Each number is 128 + 24 x the weight over the matrix's rms, rounded and kept within 0 to 255. Layers, rows and columns count from 0. Numbers have three digits each.

# layer 8 attention query, 128x128, rms 0.321, rows 0-54, columns 0-127
094104141153139141135162158066124117131167092187157075098134084138171179074124144195097118116137127163131194080144111170127162088131086128147119158134127087103131132114119125101109149098155077155130155127144124085115078094109110092132110084153109095135168118113128118176087136110117134141152126110127105110164134144158092135170142121129136130104102127165104118126113162149145105140112
100111158134124122120141168068158083131154105135104129120119102168155156116102120167117090103178151162154171066157140172082165101100089132170117123127088122132112156137077122135108132098115062165103154095134140093124068113122128068143121122168156100105144151111106102141088115130142123133128131127105120105136126142146077135141137135111150134125123150124131122155119166143150105129109
149132157127136118120114136153095151138135111105134135124139140095119102117098163127118132096144130096144106115117102115130122165122118142143156120177131131179099117121099117122134118145138138129094106123126108136106112098177117126122106156116146104097129152131123111144159128117121103097138129119143117105128156172148136118110141144119120106132130130120109152110180108114093178129101
113132162125169107121082124124104139154156105124144129101129138154114156127140132158128117116136151142158139105118124097115109149137099140137126111131147115139160122141140135118141128110135130133131143095081159133118158128125122140133124162145138092119173132094127132156123125101103133150138141131127156106164129131118108098122137141134142150135125111125125097151140116124101150169123
148165146120117117138118136128112135131123164108125149133089150100111053124149130122137117141172097103137079130112105103108111152136145137128129120112119124141088104111129125154118100146126109153134156134134118130116137100137142123121165146119117144118154134148116091102153142092141138146127083129121133090133126129121098105125112097115114115135100116122129128141154137129163080139148
118139100108105128127109115142119117159110117097140120124108133149135150154111104137150124140132156172120111113117158089151131144116161117136120124151171105114119169169125122175102141134115121120139116133122114162134126150145109131128133154131103118120095122116152128150105105140083109126138132158086147129129135120122161130100106122133121145147163146170147108121095148108088106150135
184126106107124132136136149128124119152149151164122149127139159131089071116138156145104134091144122146110101110138128138111120144134113147135127133113096151109126150109125083139123125130161099141177133137115095092113130118131143118135130107125100112117099141130110117126128153117132154128115111159146140102138117136160116084138131105136143129169129095122105124093137105116127124161115
127152119097110133126109099152129129133096146124138129140137114127120122121155136115145138178114129126137141138125123109151135134124124126118120133128131098169142124120126169134142149109108101154133096132086128144121119132112146123113156147152155113114088152126128119130111074140131110140098125122070136124081118126136126130136124124150097109111161161126145164113144088124110148137112
093139136101196084144073092121125158132070130152156105143131124134102159149112141110108109109154115140095180109131098153120129143099142141152134099158140138127135142136173172158095120125127162136108123119105161132080118087153100161117161101159088175087137078095153114134095100099142057134167107114157140150113176150169126132132101136098120150114139141094132115148127119126109107113125
126093120164132136151116091112122118117147132099123121125071116146137154167122098093130108153150163109130086120134138116132177122113157094113129108077132153120121186117125090115140107079109134142104138146131158119156125127154145108153117119094137116134145097160152128150188150124121135077117107131132091086138151148119157165094153114131148161126106126142133113128171179136138153104147
092119129187097096128097093104145153134138135121076132164106091142114141128140147162146105187137154130107097133110124124107123112135116089149159120114142080138107149122118101115087123131123167113127116155153183152131124103162084129138142169148078127130125112112131112147126105095129154141136174134127106163123125091154134126105157103074126120146129114099153091132144132118083124122120
122135131108094095133126145168119097109104117111148135112146094126132117097141143140135116163127137147134172124126119134117173145117086092123145078153106129072146104096132123125102133148183146157143147145162118112069163139156140113104153119102142118119130138145156087141133141131116127106112096115117110109106113139132123158146148086119141101115142167159105150137146110163103140123167
152085108166113133096121130110125177120141131137153137144118158149109080113141140153102125137128129093123101136129132122152160087093154135086142097131156132098112153106118113132093137181096117179128134151142166134106156139112144103131173079143152136176129192123152091117135150121160125140145133099134158141137093124128152120145124132111152167110161132074124128141140120118171141125149
128118095146078127163140129118114141129176122100148100100153117132126111105136140162122131144153103131154137133083145102155156176130141150155188114118124108146117086139078120093159127134140116120140124141118076125156118104110120079133117088108106162106137107082130120144119176131133127119128176135159089119141116134129115131162143124169138136104107098132127129129137112152123127153117
126118118103129145136115087164102103077123100137124159148150104147154102125106145123143099105166158114079133183131148121110146155105113130116151139115113131145154123139151128089110091131163127129112142097158100121088153161109156181142136091150146106112149135104142141162188125146138098150119115115109083134120090122108127119138107118103163141160108132177125119155115135117076100138128
133133124133108097130125147131145164146162132173137058131148151136125127168130098143107136170122124115154102140106150126111145095123167136160136135141132135149160122119121142134082071158123116131136156145146170166114116138132114102125103148109120114148161137136134100148089097129131121107114143177128143115154132096129131127128144151118111089096140122097127151135144125077126113108131
125151164110146149112148132125163151125111135095163173169075154127172136111169125107099106157129120130146113122134132133108096119136164165136138104062145140127168138176121146117151132117093115174175133103103105138142129143114113116179145109125149101142136129151147090105120139140135148117124145132076098105127166109119111091139157072096112131152162158121113111115112133080042102152118
160109115077135118128147135098095143104122094108140140175142134179186156111163162117180142122110135116101140098132173107166097085163104082160123142141091106125135185155096127128180145116124181159131125117124143109133125118114115149099120132132135133128183122152140101135127084112121172121123126119148117142143107109133106100137080163149150163145108089094173149149131134098114130140160
104109136106130104134143160121153133095105104111141164126099140122106127136135147104113135161082111131151130139135166114137119144129164153121126106127166128101137100157138048118132142149101122165168127152142120113111120095086151143137133120138162089121118172167112128125141141088117150156115143150105101152156125111110106109095106157122114142149112152132120086105143122125116145167136
130157144120087154121095109124168150095094116141164157114151128097103174075130138137112153125147090140135180139136130113134096149137123124157102131094104153168120095090108155130131141131138115133114130163155097092077157078190128129164099119146091109145064139176114137103134126144143120127101111187151139101090155127113139124124108109151108107125109096129137113154120135118147142157145
050140145099162105150119158076127106204151183126108161137102145127165066136104106104123163136174095131133130125098139126152186142145157157146110093106108106133168091092133123118166091133113136127150075126173123120106116145120115098150141136120165142076137124089097096154136132104132123178157137126119135143119107098126144097114136090138108115135149135161164130136084149123118138105127
106190133131132120139175174107069142135144107129130130142092144124106143157125104116129183127132132160149149144113143120157159136135105133158111126129097126120137127101140130142120127122125130112123142149167118125118110119123152123119097133152131111155116126133129144092107124137143098103087155101108143078116167108130166127140103119111128114154118080066101117144158169142115127150132
071110106102126136108136160149180084145104167100109123135119146110077086143161126111117141153160123112114113116133083176151144132124098154133121149141109151090132161137150103097147120152118120156143144133125103129097121120135141111117115165138105129125126128086087112118111143121135178110141117130094126130114142119134156124121100114135124143135125115100132138192090160134150144122121
148127081084100116115151125136127115126127115138112107139126129149109138144159152161140120156138117162097121111129141145102106077085147116142088129150120092133094113125120116107167129133127148130107102098152116114125168153096115120112146127132085079105134164116112147105120129157118126133120116117119125149099142112092116158121115115140103070099147108159153136124115119135151131156117
080113170152140108152133114122118140136119130137119128110079167146115093080139145112130101106104146147163124130145116148112160125178129095144114166127135146117145144166104094163139118123071076132113142098134130127117154146158117144129121136111152136107123150172114059137122091142168156098139087167142101112127144133182112152084120142121104131152158140111140136122118119142082114125145
119109067147169134138142126092130116148126134099103112143123099093115102102102127142141124119126133159097175132116122126157133172162101125155116085154156133123131141112149126119127143093141121134107111108175166129080115159135111144126148123109167148127142146114142117140136108138115118155158123082148091145086115076146146127129152097141120136106133126127151140106107179091138117151098
129159108172138144149115162113145125106132138124119136097132170136134168102108117116169155083118128132139096096153085096139163098146125136063105149134144073115104115125118105113107166149154095111136130101110108144179096180125114173145130147131099135128169140106162116150142112167112150115118136114135152108118126137121121128159144134127105134133099133112109144119058157170132099136122
127116114138129154124139118120114128186135136133163135123122134161131110126084119134140110138124134084176168097122112105161122188147126129145137129063103105135147092118118153135111131147129121145133114120139121115135133149165124110104165111145120116104153132096130125143153125128136080126125172105132123105093117142088076130158137131143125105137137114128159166148062126117126113142118
110162131129112115099111102158076116133100164152148179109092103118127144143161087128113105131151123121111152139140134112142112092155140150158113155136158114147152110121149151128106116154139142156122144132146142139113132111099140091183145121103143146105167120123105151128151107086160079110138102121120099103130126131102114136139139113150173118089104150112139157139143117103141142062112
133143125127114127101131112140116115127149149124144101117136121140188149104121125154156118113134143107103181148086129160185144073084133133092134112150105118107164115138136143167135164149118124108145137110155138188155143109119122182119142119119119118113123097114150136159142115144134147094182143128132139086104136147135138133111107114127108121094111109117116129136098110105145141099140
168106154146110115119111151140160104132133157120153169135145153127122085117109126115179130123111127089153143145104142122110103080098099138136095150147097127097148124175123150123131118117096116113078136160109183100063132111125115112115126137093169183147126093111144136127147116118127173145123111122141111181118124156095155072123145150120144142115110121139161108158144105147120117126113
114125129145101120088159128163133102058149127132131146156130109130124077099143135099104115109130095181180136142160153089094135118115135178056131122124131119152109159149146140101120113088152161127160151120113139119137125126114121143138147156110112147175134156146114133144143115124140108129122108115111134142132162104146089125127121106135157141140140114109158095084149117174103121099086
154087112112122134122137126137108113092148142118127090094156123112100153115130182089206160120160117112094115138141155136124085156152120134122109129134114109116134161168116141141126135124137129097142137142118057096086111093145107117145164149120121098132122110148163144152139153135110129118127109124111170103143131156141186136169115138108117103127137107146146113114137078103109140110129
111148107128107153127112106111128100104102135151151047112109134109120135131119126107160128142145134121104139110121110117192151117139165113117151145110121116150126122101168106122106101158133165091133097131126144126129100089086137120100125175115119128164126087116165139145107137097117144128143131151142126154130165150153150126144159088094126180099092156149168142146108140117152138090136
125107109119109179134178129129132128130089133141104146128184112160128181144143117129113079097131183135098163087153151164156140150148137113120147139073104136123144110119112140145150154130114101130185122140087114113168147136107129128140144138103147127119137129167093113146097143123125125134094122115113132148097100125153132126128162128121093154182150115146124157096081126072132119183123
129151123095116158092148156181131088090070115126108146129109086144144127148066132110143134118148147098154094117119138168133127147121155116132104117139148132123158111116125128122106134157144136109147135143159094202125145094139120140114114073166144191142152125123134147104114157146120149097124150153164149116120115108104092136151078141130162065158113127160169094107165113092160116141174
147106168126134114128113128158124130113143150123094107107204118087115150126129184146136126117135148132100133134118106114117105130108136142078148125162150141183071149144133122135138120102161137136129178125116128118144139136119158126155109095122170118138128188143086104125093139105153129171168116086079102126112101081112128119126145109107088118128132144128146148143106101104138137126129
105125127111144128103159118142168098089077127149150131105126118122138126098128150156150133091127109155159149106121149134172094089139079139119128136129140158195149140098120091136120142171136118152127149124118131152125141141098133118095138110136138080107131183105106086102126120159118134121091138129108131125154099121108119154092106126157123129106134135122122135149106156143144119109155
112130119132132156124138073144169125075125120146133148148092125117171090141134147160148131139129112153106156126064146165119099148123113145170147128116134162074117129150150127119127148132113124117133153149147076077193098142146131135091147135137096131059116107134128132113101174134158127112144108091160125110133138081129150126114165110096151135143141144119161126096135154094130173143138
165128127108126115084121128135165116142132111118146082109116138138147118099080097149122104108112144098151098124114084151122116165175105116105144107146155172101130118184111125108119087128133091152132132087141144105104142099159119141111163114153142142160116111162115150158144137118119113095128150098151138141120135140164128132104167127135129144140125166115138143123122116118099109103145
148140147146122100139108143105158133119108126080129182122107125152127119134129133111101126113048141148166137138120123124133145140148086110115125149094124112109149154131093093126140142129100101160127121114142104124141164130128094132174145087102151107096165114147134146126147134098130141144116129110145140120161125109107137138140153143114153118100141155138090133109119143129145133123126
115132129134161088152122156092117115119157132177120151132130140138161132149115136119115117146124140092158107128099117141124123110089153167164122103086110138144111139125145136131112103113126118072161122164082151154096153109121135109137116146132127135104121126164096142136111094070166127140171128117103130087126143124137117151142144116116130121173173119119139109125164144138103130141095
117120146109103126126155140116122124102153125158141130125099124122126111163130128087171176091117066126151085155118131155167140130114118137135116113141110139106101134132208124102127151166130129120132110102149155138117173113149114176129110105132112126136133134141103139139154139096115140146096122106100151135131141136118131167137145136155118134155121187140109122118089135128132106131098
139153168105116155098109128146118160165141153144095141123129127114139069165174120162085157124110101095123138155116196109137071119134155133146109145106129120099138207143133161128091162119114112124111084107127164128123084127182093124144131139096147119162151138114113124121155142107100131105140146108095114123153135127100090134091147107127163128122125142123126088136149125116101139146100
113110098132142158126146105153182139085152105127114152132131113158136093119121135151125141106135123155111126129127122101149123142158137103111131056140200135160161121104146117141087115128140105140120149148111142124127140163101124133151199107103107141153101114118114121105132150110136142099145137140136135130101140148152117134112104121120172136143094168136125130101108144129151125131136
137148153130148137113112144135131097100130161104118131125132100096109124118130104126130137092140120124129161152157119131087131129121135125112103113108135133112130129079131131136135114139153170124112093128105137116167151123101151098133122148136083146122133104153159156153133130129171121141102128130134071125149105129172080155102102133124134122101159121108129108154134136136124141108131
135099123140077142132151148118121180123127127119158133109118134152145125159066159136143140093141138108090184115103138172128123110144160138066096139106150163124095137157123118130131106134154113123117112157144126085111147123110149092081137137092123111143082146129145099113125123111116123136131144121146133137124098174143116135136170123129164143144146142142167154132144075149116124118091
155125084090141110151149109105163135106072114133085121158131179144119105108160157137154123082152123075072105132159109108093140101099111107154141133174108144140157118149096108132125080097110135117116191107130110132120123172137153092111131142162121104117094141150145065149122137129187127079125148081121114133133120155132134125141141164158127180142143143133122148180127152137121147142121
098097136128141140130108079138144138139140154090083136114142120119106151084095120153119143142153079172096142151097142119135128135124148144132067095129131111112150114157135109152159141150162131129095133106115112174154156149154133122121100167086137158117095131161113134137119088118170091134121130123105135142160123161112115117153134142134091124172150142097096084128115107105107091148144
118153109090157129147100127151122144111147077128120086139154147108113098121143141172162108126124122143125149132139175119128105138137092072165114128158098112084134138132133149135092090151132113098136095152107127142127128128120168079142108078143111106140144118132063129132157114110130128121110148138125159110154131148134138137140128164157110121110128081127160124137187145117136121123151
107101099122159107094119180148097120124110141138118137149119126168120107098102112111114151103148138144133131174139128115143138117154132113131117086118132115108128120121155082141162138143142136123132152116144144092140138135116099156167134210151138117130124198129047126131115165123121167125113121134175124133131134093096095145107160103106152116148141120084091133145144141068140125140129
116151131129112130130124131157148125140157155160136094105121108125096120120117086129143135126108164145157169114140175138121119157165136151124124103111118137125111109115126138090100122130161121093129099135148165129120210109134112145148116134119119128123109096132144172132103138159094137136130149166139116149118137107114100128117094124073139118121100131110108129125087055104109139115162
136079123163106124107106130101148131144089154115066107145133153110120154103089133135122136154106141120142137124174140118146095131142137110131100114142141167118089149193111094158146113126139145114106115121139135130137143101163134070169106153136111128157158115149130139145114105150111140116129099153126131140119142129148091151123160120131147153127114101117116106148117135153105145137077
094134143076124129121141148123104133107167123141155156158132139104125099124161136162101176116080117154167108131143118129164106119167129141127109108133138158136128160131130122144103150147120122116125116172107140137152097111120131132131144162135119139116149142128123140100114086105110150130121138145108128114082127115186096124110123118108146152150167109128139121103135133151081138100121
127149079151121127108153125121120152127147160098146145119106097138116130112122139128170134118113108140090118160135128091099126107122132134112131134119139181152135107138096130164105113119106113127166135154143135137116117120137115138132117109140176114134076127139119156163189133130188118163132168065159112158121107155123147108110179123156152126169117093145186104098087148115128122162110
# layer 8 attention key, 128x128, rms 0.319, rows 0-53, columns 0-127
146153125134131142104098108126127136138112105109111123148141114133109112130136099102151125171104135100137107136158139132123123118117162130102147119103114129129136132130142116122118115120128152096144143136138137159117143129139131119151144120110148149125139141128114162109127127139129131120104125119139132132135138117117157137111153120129122117119135131138161110099135093146141137100146
121133132133138141107127160097131143115164084129143115102118107117111133096103124156135127158115111097113127104135102145134173112128107144121117134147157149131126128100128091118116127121133129125163166142101132105088106101156123116120131128139147131135155124122148116096103168137099124124135068107130129120167119124146138136138149104138135108132115101156166131076118126142136146140116
167133128125138113127139143164119133110081155131149172125139155166117115138142146137112119118125135089143118138129111168138086147109150118119145124120131134142128124149123104138110107124107124123124108149157151093113093112128108099121145108125112109171161127119114124091132122152150107149132156120146084110148086134118102104143090121160116112103154111115117117148138160132148101147120
146157121125114116167119164127129118153119133138109135111155126148106162145094123139133127144140096125101126100140128141138133116111153167191100171142148144141153112137099094116114120121160140119150160134130148113108162145148127158126113139157104090111153121132122146104138185127140134126194128115118124155162121136150118125150106168123135123166133085149127177140116113125126120096150
149100144114137128148132122124105140126126167151122108104138086119112149123186143093126115152139159160138078131091069130154094124170149101161089094148130108188096078142137140110154159129131103114133114198131139147125079133133124110096116121072119106145153157173100149154128126145106130127111126126127152106109114159111089102053128150126113101096114149132116100122148102153134142121139
129130165142138182119074159109195117141134138101119118142090136113086106111129119147128105089148131128098126102148157130104146109114144127144127155144077145160146142124135141133141149151098131117116090131122115130155137137121131141120115124152116093113085102108142113151119158125095168100147110155131168096135099117150127150142119139152126114113172125132143151106080126153130114079137
155097152110105093162145091171147115106109142125120111131124161121108142127146169116117150128132128134120083168095166101135098149134130134139149135138124132158130136134104117114152138096134102090124104167143116115164093153128154115093150106101143164094154143112133150110136151160104088180097159137111108126107093092157064129098098092139109122108084106112115109123130153145140117155131
165116144090116131144202092138128131150092127152143144145106112102202128166116150097175138137141164123150110137134100169184081136152118114143164144140109102115118123076138131179121065103144102166110158140149069132151105123117111105124114124119129175094098133140116131182171118176116122146084150088103142111092103100160161128134135127110099140096110153099102134155144155158170137121116
105125118129102121163168145124172130163123207151134117118090143161199149151122107107099126118132143135082171166123107151146099140116195078139146118107081100107147100164125135100118104114113115168117112179179112222141072156113102157154065110088120130109149120122105140157177101123153107110108133142123131111106133165139096168158155129110086106111143157099141147130177108126139122077133
081100161179076147141113098112107149166162099130150149103125098173105131105100141141133098181152143128103153150144144168132131101127088136093124139149152135174127159132127114131130135124138146135114096153121145124162128124137100096163135099132095169174165147143184153154131113125109128136156115097143150130142148116082139172090113109147129145090126107098137105117103150111107125183123
097110116120167110131130144145144095147162191106148113108128132104118121094146122116141111132136121122145159123128164158103134132134165112125121151107101178133137122126094071118162138130153135106132126133068149144132146110129104118121107112117108145153115113148149116156132113122153166129156189144126128139155159122089113121149185148132086135078153097087116156113136168104132127101123
111149151121136106129138126131136129155139119134147170124098095141136112117118096173117105118127106115165124157126126162142169118150114136116145109169115130142156136102140149106099148145122114111136154142141122091109121082109100167116155154106152094153149149166146085096157172145135158128136114128100122135127130125155164150118110098114137109185180117098117131091169141109125088141194
108133141096132109137147096145089118161127159161138138148173146097165123092159140120130113085115124127105160152112112150118152149155130120122080122128126116091118124144102141074141144135102132102094106073131102121188111091157111116152169150105085161139136133151138098169131110158104115108099145101150133128125164148145135140097099137101172123136088121155123120119176140126115115140131
120134105116165114123133135122130161077152076137092138152141142108119117114119167110091113126129168118127112094131166146126141146122112141131152135074138126106154095151133086095123112098125151139133157107128134144092094073143148107098117119146122088176132197143155118078130136116112113141171144119136124141128123128157137116134129073135117083122139122123115084159138155141087118155117
106105094094111087115120107110174157174182101148130093110109134139129099149133097153124118116141143122126119166107147147129132148134159129136144110152130067141112141070151109100120128108112079133160117162149134090112135098116148070147140112149120137096113120129142129106123161112150125094129141147101146184106117143123106168143170126103151155155155116122127134106107128169148107150122
103148129139166188076114134129117105153112153161123126137127130129133141146148124115129138103146101122140141109148082138102114127131100131127134136084112134123125121112130134142106189118144133158109101107086110106127130134148096123117081159145110141137132129124118112127145090121108136159130161190147134166165125111183139129137106159179127113120113127113137125146115150112124159092164
130139165094121156154158153106117143147176161118089147109122130091146121134128158114112135136149099091095141099136128113120128078155141116101108112197144141097162123083130139089147147090166095096126138163117192112134129202101138136124158119157155166094105107156124102136134146111125126098132150139090138144130107140138133159166108139142142119111096103086060142131105104173106168129144
139107121134141123152136106102175074133161099119132084134174088159103118121137115139148142170179077115136158135113125109132094159120067111112118128108128149121144137131064127074178112134109145140135151100145117122131109161135157139132168140155110133105096143163099127075158083147105096109147144117106126127123104151127139120134182137110103141151168169122144165130135093144159145143131
161169133109138134143113122113094131170127109084100138082153126085136127127131144178147106173157113105129118117101100088086161106182162142125110125110135129108123129160103139118137114090129101121131153104122115119159161139137135127130106132124145136123124098130126155165141136160104068102146165125137141152107169085114113143159123108150128118146126099102118145082127120114132101136129
139099124119113113121111133143107112097138109139141156082113145094130152145131136133153171106139091108142150086064131123189111137117170124128110165164156087159143160150163128106106129144151153141135114106190123139131109134148135127158141142109158101140133092116072156095168146099153159181111103112128151142102176101097155106115166088165080120130106164110099086113128148148148163150175
131145131136161153139108137105148132119149161100056158139118085077103135127111152163089141179101156134162135103189132125134104148121136161163130147128119106152130109135175150089125113128152102135129156196142122112110124136136140099129153158119107137151133108160138130104069157172121103124138094173071130158123162106139104115106137096094137167135098124119137162127135145109078136057079
101143119140086155114146127113142118097079100142127166120117121145125134111137155096177122145149130121132126141049107126093119145138127137102124108116144136169160149170157165128133093119173152130137140158116130151070121131132119093181114169160130116115124124153105161157126121158106145161090141129130089115134151111132112146115110116153134168155132148119138115120084151142141084103142
140095167087107154116112097141138129111097158112098195113122110111117138111153119150126178144103138174141106150135117094133121104152111065143105113124109125173071115131116110101140127142122171111069116163143149137095100129111150109121128130109142134139109142092121100156103113173119105135084141140089128150145156130106122174137136119115145128121128152143118152117113148118109131099127
171143131099161132131127074137142178131153127143174149159148094098142134194134136146130124116129121129124100117121123102108123115099149136131134104140127168164089157134135128148143132132144152105121135071114111140109126154142126132105130114121101128125110119108132096112103147131135118162130136140134146095102104132159178134126172117097092163120144127124124131141148125102138117119159
143130217162124132130102165134122128176117095102106163124088109149155103129161160134125127123095129120129146120149138122138131169141135109127128114137154151117132110112111149129124149117139071162077098143139150131107113137145129102125132142077137106099139139135162134146162092130121110124157113147085092131107116136099093126136123170144092146079096096110153152084140120133152172178143
103125150150126105138170107133172084133154112095146096125111127115176125090111150117109127117087180127145132111154141120126147118118116152119144141127127128153158103127148147103092141173115146116102112137168157106107087125135107132137146128120100142129096139126114116144106110104159131126089111113122121124110177094142085101168159099106148143134186114129160128122152152144121117121100
161131126131138124144110116108099133101109115128121130124117131131123096126150145119195092101138197152123091127138126142160073170122152061110141121142101093116138115129123174153158129096105104097124129155082161130145125120148132146134091126159144122093140163162143103141131084133172185116085094110159151079150134116110140088144143128103132147105112135156149115131115129110098158160137
131109100130194094167113152094141143120140117126097142126113113110122118120125136102130146134078162114138139130143191133116121178129131123135130124155117085145116080127138151090130113146128160141134159112150186104111116109131131110119112150133128116138167144113070110124169128136114120108142065140125134131118111131152177130116127134118142143117131130118103113171110141175139140107096
100106139120124125140092132117093142144165132159148131126124117145103105146155129110076148156101076152122161131130058128125103140134109149129120101101099124139119118059187128119090120117122152130123146131135117117137081119102145167140096157107130117150167131159111106131157190106162100103146133126147112140107150138153139131139149141137136125143100129146146153141110106111104120129086
131140141126134109129081122129152108118137111120092088131102136148135130124130139107144135107124169188094135138139096163119125121140101107104136140132144094093113164139138130137095138103146128127137085137110137160155131116111131113133142138151114135140083127172119081119144094139142132159161111133141093133094135170152187116116151117117106123138163182145130136133138121168112113118183
124147131165165128131125126143152111116092147134137133136127102138119092147061161148097148106153077156142166120142105109134130144156123134178131144085109050133103115103118099094136162144077133100126124106123160129085164146150128137128164156103158194126117109127138139131137148119087109102105151108159124177145113177069130104088151104122131130133131157150086162114138095149140134153119
154090116157090124082124138142147129138141131146140141099083144099163141155124146141125098165138111155144100183082163142128110141139119132149134120121145151147141111073151143129133119099135082122140137089131156109133120139112167137147131083115101151138106132128105108177120109110120121120121200108185125105148091133116152117133136118130171103121115098132134136104133052107104120118142
151124142113139145119095102127179090093092115144130148141151106170132120146132171113120134119156142107165136159078137110156153071155148136110152132100109140135123104138109087164128124152125115101129115176173117121175156137106168122129095132153073142134135114123126111106148107120159134120122125097136093119127136143109142136090107162137160118134138157084087116127160101119128100142115
132175108166117134127136110126140137139135149147114117136152132120127150128118084131122115173139203132115114147119093140153122090121072121116126149088122116129122111129125137133145127142136180098132111182162112143146091138116103134134097139153128127203108109098138155140180106161138172126119113141137160162138107149079124095127197179133151114120127156114121135097144133073080114105119
161104107142148087130154146133111084115148116082085115146128086127159120121163100076196159128069149121122139132161158105118159111136100132104137117125097138109117161136137119138106148176153144115155145125147114110163122145102174137139104120148173125130136126130127121107134171128103138078106086082087124175159102090168141133147129104108120123149068092074127112131100152136176135120163
177127077120124139158112124105122188125103134158128145112123139125063117086146084125109134130122128135113166136126127150124151131153119125088115111099123093100087148153164180166128146122134081109149130087135111094102146164113121141121136131129131123135116148137123093123063112106095164111121148154184125155089140140130108170129122159132087062125150127117159131100123161216124122111149
152098124110139100095193143158096088190128132107119126124201129118129165181123135118140146157089125125117131124130130094122168087128138109139131157153098143122112114089144088117087152097123135113114115118154120116135144144136147091146123097140070088085137168131140133121109151108157125123102133127132101104141114126168146107156119123131135083159165125174169115149146103098132136158137
169070138129124115148112117132119107142135131138141149098133125109163137170160123137145129123133145110153124115143062142143125157138077121134105136158150085134091127131144192120134118129142125144130138139110103147148136162090140101075148141118136093155081142121141144135138101153127108126126123147117145124100112062163183123133147140118117107146168104173158132140125135150171148158113
144102131144112062112150135101133157155181142116121118153099155119102154071147142091103160122119155132158108130130118095090135097110140159098137135202134144132132147093069105115170139105154155129097126167154128162103138145119128155096128111139135146177121108166134128098142127137090107141119159112126133151081157125099145126144113094096130116095159143120136106128126114151116096169106
125155107119114106126118140160149162132114109116094137136138162169103089099146106126104123158113118127118129134168144141140127098129171166123119122144128114129131100122106124098079138153101117128112146121102178088145115129137060155149143113110138131165143111082131111176150063103120099137123105139110105135149104143107124133143096149128136077110124128128115113116161148157140124100141
127125149157119123132069129100101150129099149123130116125133146087106068120130149139109118117130109095099134151128111126131160131153157128127129110145140136124179102125079121103123126144136095093128151096085129112149138139123150105118140151119149146159161109161118126108116135131158139129114098108112119130119144118127126148143133095097124156140131114117125107132144141152153127183105
138150116143123143138138155130120140145141141125117117130153141147126169116113146093127163132132148164132131104109119182111144158161150133149112174126121123136105130124137106123142086117133123129138155144086177124105117150127106130132093120152114179099179104135125110125123121133099114158096145128093102135118101128102108152086106117184103125147104124103145149090118096073100130106116
129122102087112162111067094163141123126091108114120131121164143100125153146099147142129084140120136140130117144151132095099108114108159155084124172105139126139107091131123193142117146117106117135114162131123152116114129094126150112130098099112155161120137105172116105174147118162121135113084118121114135176090130153090118170100133137118128161144137123161133080084130117122122144111109
132127172107118150139107105166157114116127165136147095112132151130104117082105163151084092101115094134155118110138105130097111122072145133139137144125134137146120080103130131165100155112152147144110143094169111119144181137090160097107177098108115180135140142156100157132147175142137105102104191146130141143145124126146152122119099108141135152074109125107106142149097127167115145114129
132103131113121142131159149119158110147147152137129118136164149144160119060159128141130125137133156142128146138137144153149120126151125161133105140149164113104111118110133185146127151116122092115161123123144095167157090141096158100115138119127145122148146143103152088132116150095107130123147111148163123098099144098120124132149146110113178117098174093152132144128151162119119129138154
109136109160138097158109146091102111161143132147132108109110129122105164144143126165096123111114095129167126166088148152134119142095130147121113107095161103130119147114152124143137135128159152143122128139114160142133141151144131137135146128142142104150116164116124152144101143117147145113146115092108139122168117130119123116122137080119115103142117141122169167166118121088139131135133
110142126151151101169157145137132119119118147167119135165134172169146113172153165131148139129126146100167134169129148156104148088165132151131182123115103142155075134111124159128136141109076150144142124108117087170136141140142118094130151144135091122144125083114125119128151122127155104132112127106132146144110078128116143062080093112094131101141105121109131093094158126140116146116083
125162128128113078161164135146160146137147099124161120155124108155155170147166130179144177103109100128155163138138106093161154136142117094124106112138138149146138150155082110095109135119099116120101069119115132121143105127132113080139120100163150103118110167103189115079149128155085108111103179146087125093097098167094140109147105144129179123147167116146083168144089146107153152134133
138171151116116124121077173098152065159130121099112103104139107117112163138160148120121147102129141131127137119157142129193125105100145134127153140150146082083126124156113118129139157085106142146125145092138106165073107084111140152122128123103116162051115131138151094146121153137153154123141131115146110168136147108119121110151083113113130068146131082146128127141103109129148137106130
140134068153098135122128140150167133111139135145153106121124095155092124111136140105105157114175130090147089141085099128169107131117116171083129144109147175169089095118090094150128120135174126180121145113144106122136148112146096111104134164144143126114146161113149109121148127137101101113136132128119093126106134123150145137093153115150108118133126143156165119120109152149152081119143
159137118120152124139100110140146117109134105136130136139160161120112153113156149134145088179062117156170139140112089123112146155090136161154124152132153113144146151134094167075124122152154120080163114155126157121119136131146146125085151115111111112102144128136091115159089135123121119131156117125143108135159156098137133125175126139077149151155132086097172161084106130111155155110181
110093124139160093165125124149148121136118165116080155169128149118121110167132097144101119129117132141127090114108172111120125104084143130110136124104119078097091132122187139127128125126150118142156105124136103132124167145105101118126115143115141130150132157147079128178166096088164149138137121140162126158140138096101100126139146119130122150129122156091125135113148152111143131130182
160120128157160124168121159145151133137137119112130118103140152141106143144137126123107104086147091125097129141123129113164154126134154120142139149094116142166131128131123137111116137112097162142099126116155184110130119107123152131130137136114095153184108166093131139146122083103159116155133142124117152099159141099090144071127072132129092134102134138088161135077086141117107148133136
143144139131124145115167136097140094113092127126102118118149146095149115107159107116140139154159095157149111110132123158110108183107119166114114149150130158120107101095122166126139109111126135128119167113187111128122156157107159126110140142121139138132113135123126123140145107134122101121130176109120123093143090143144104145146082132159126114104123139124126158062122144090076139127103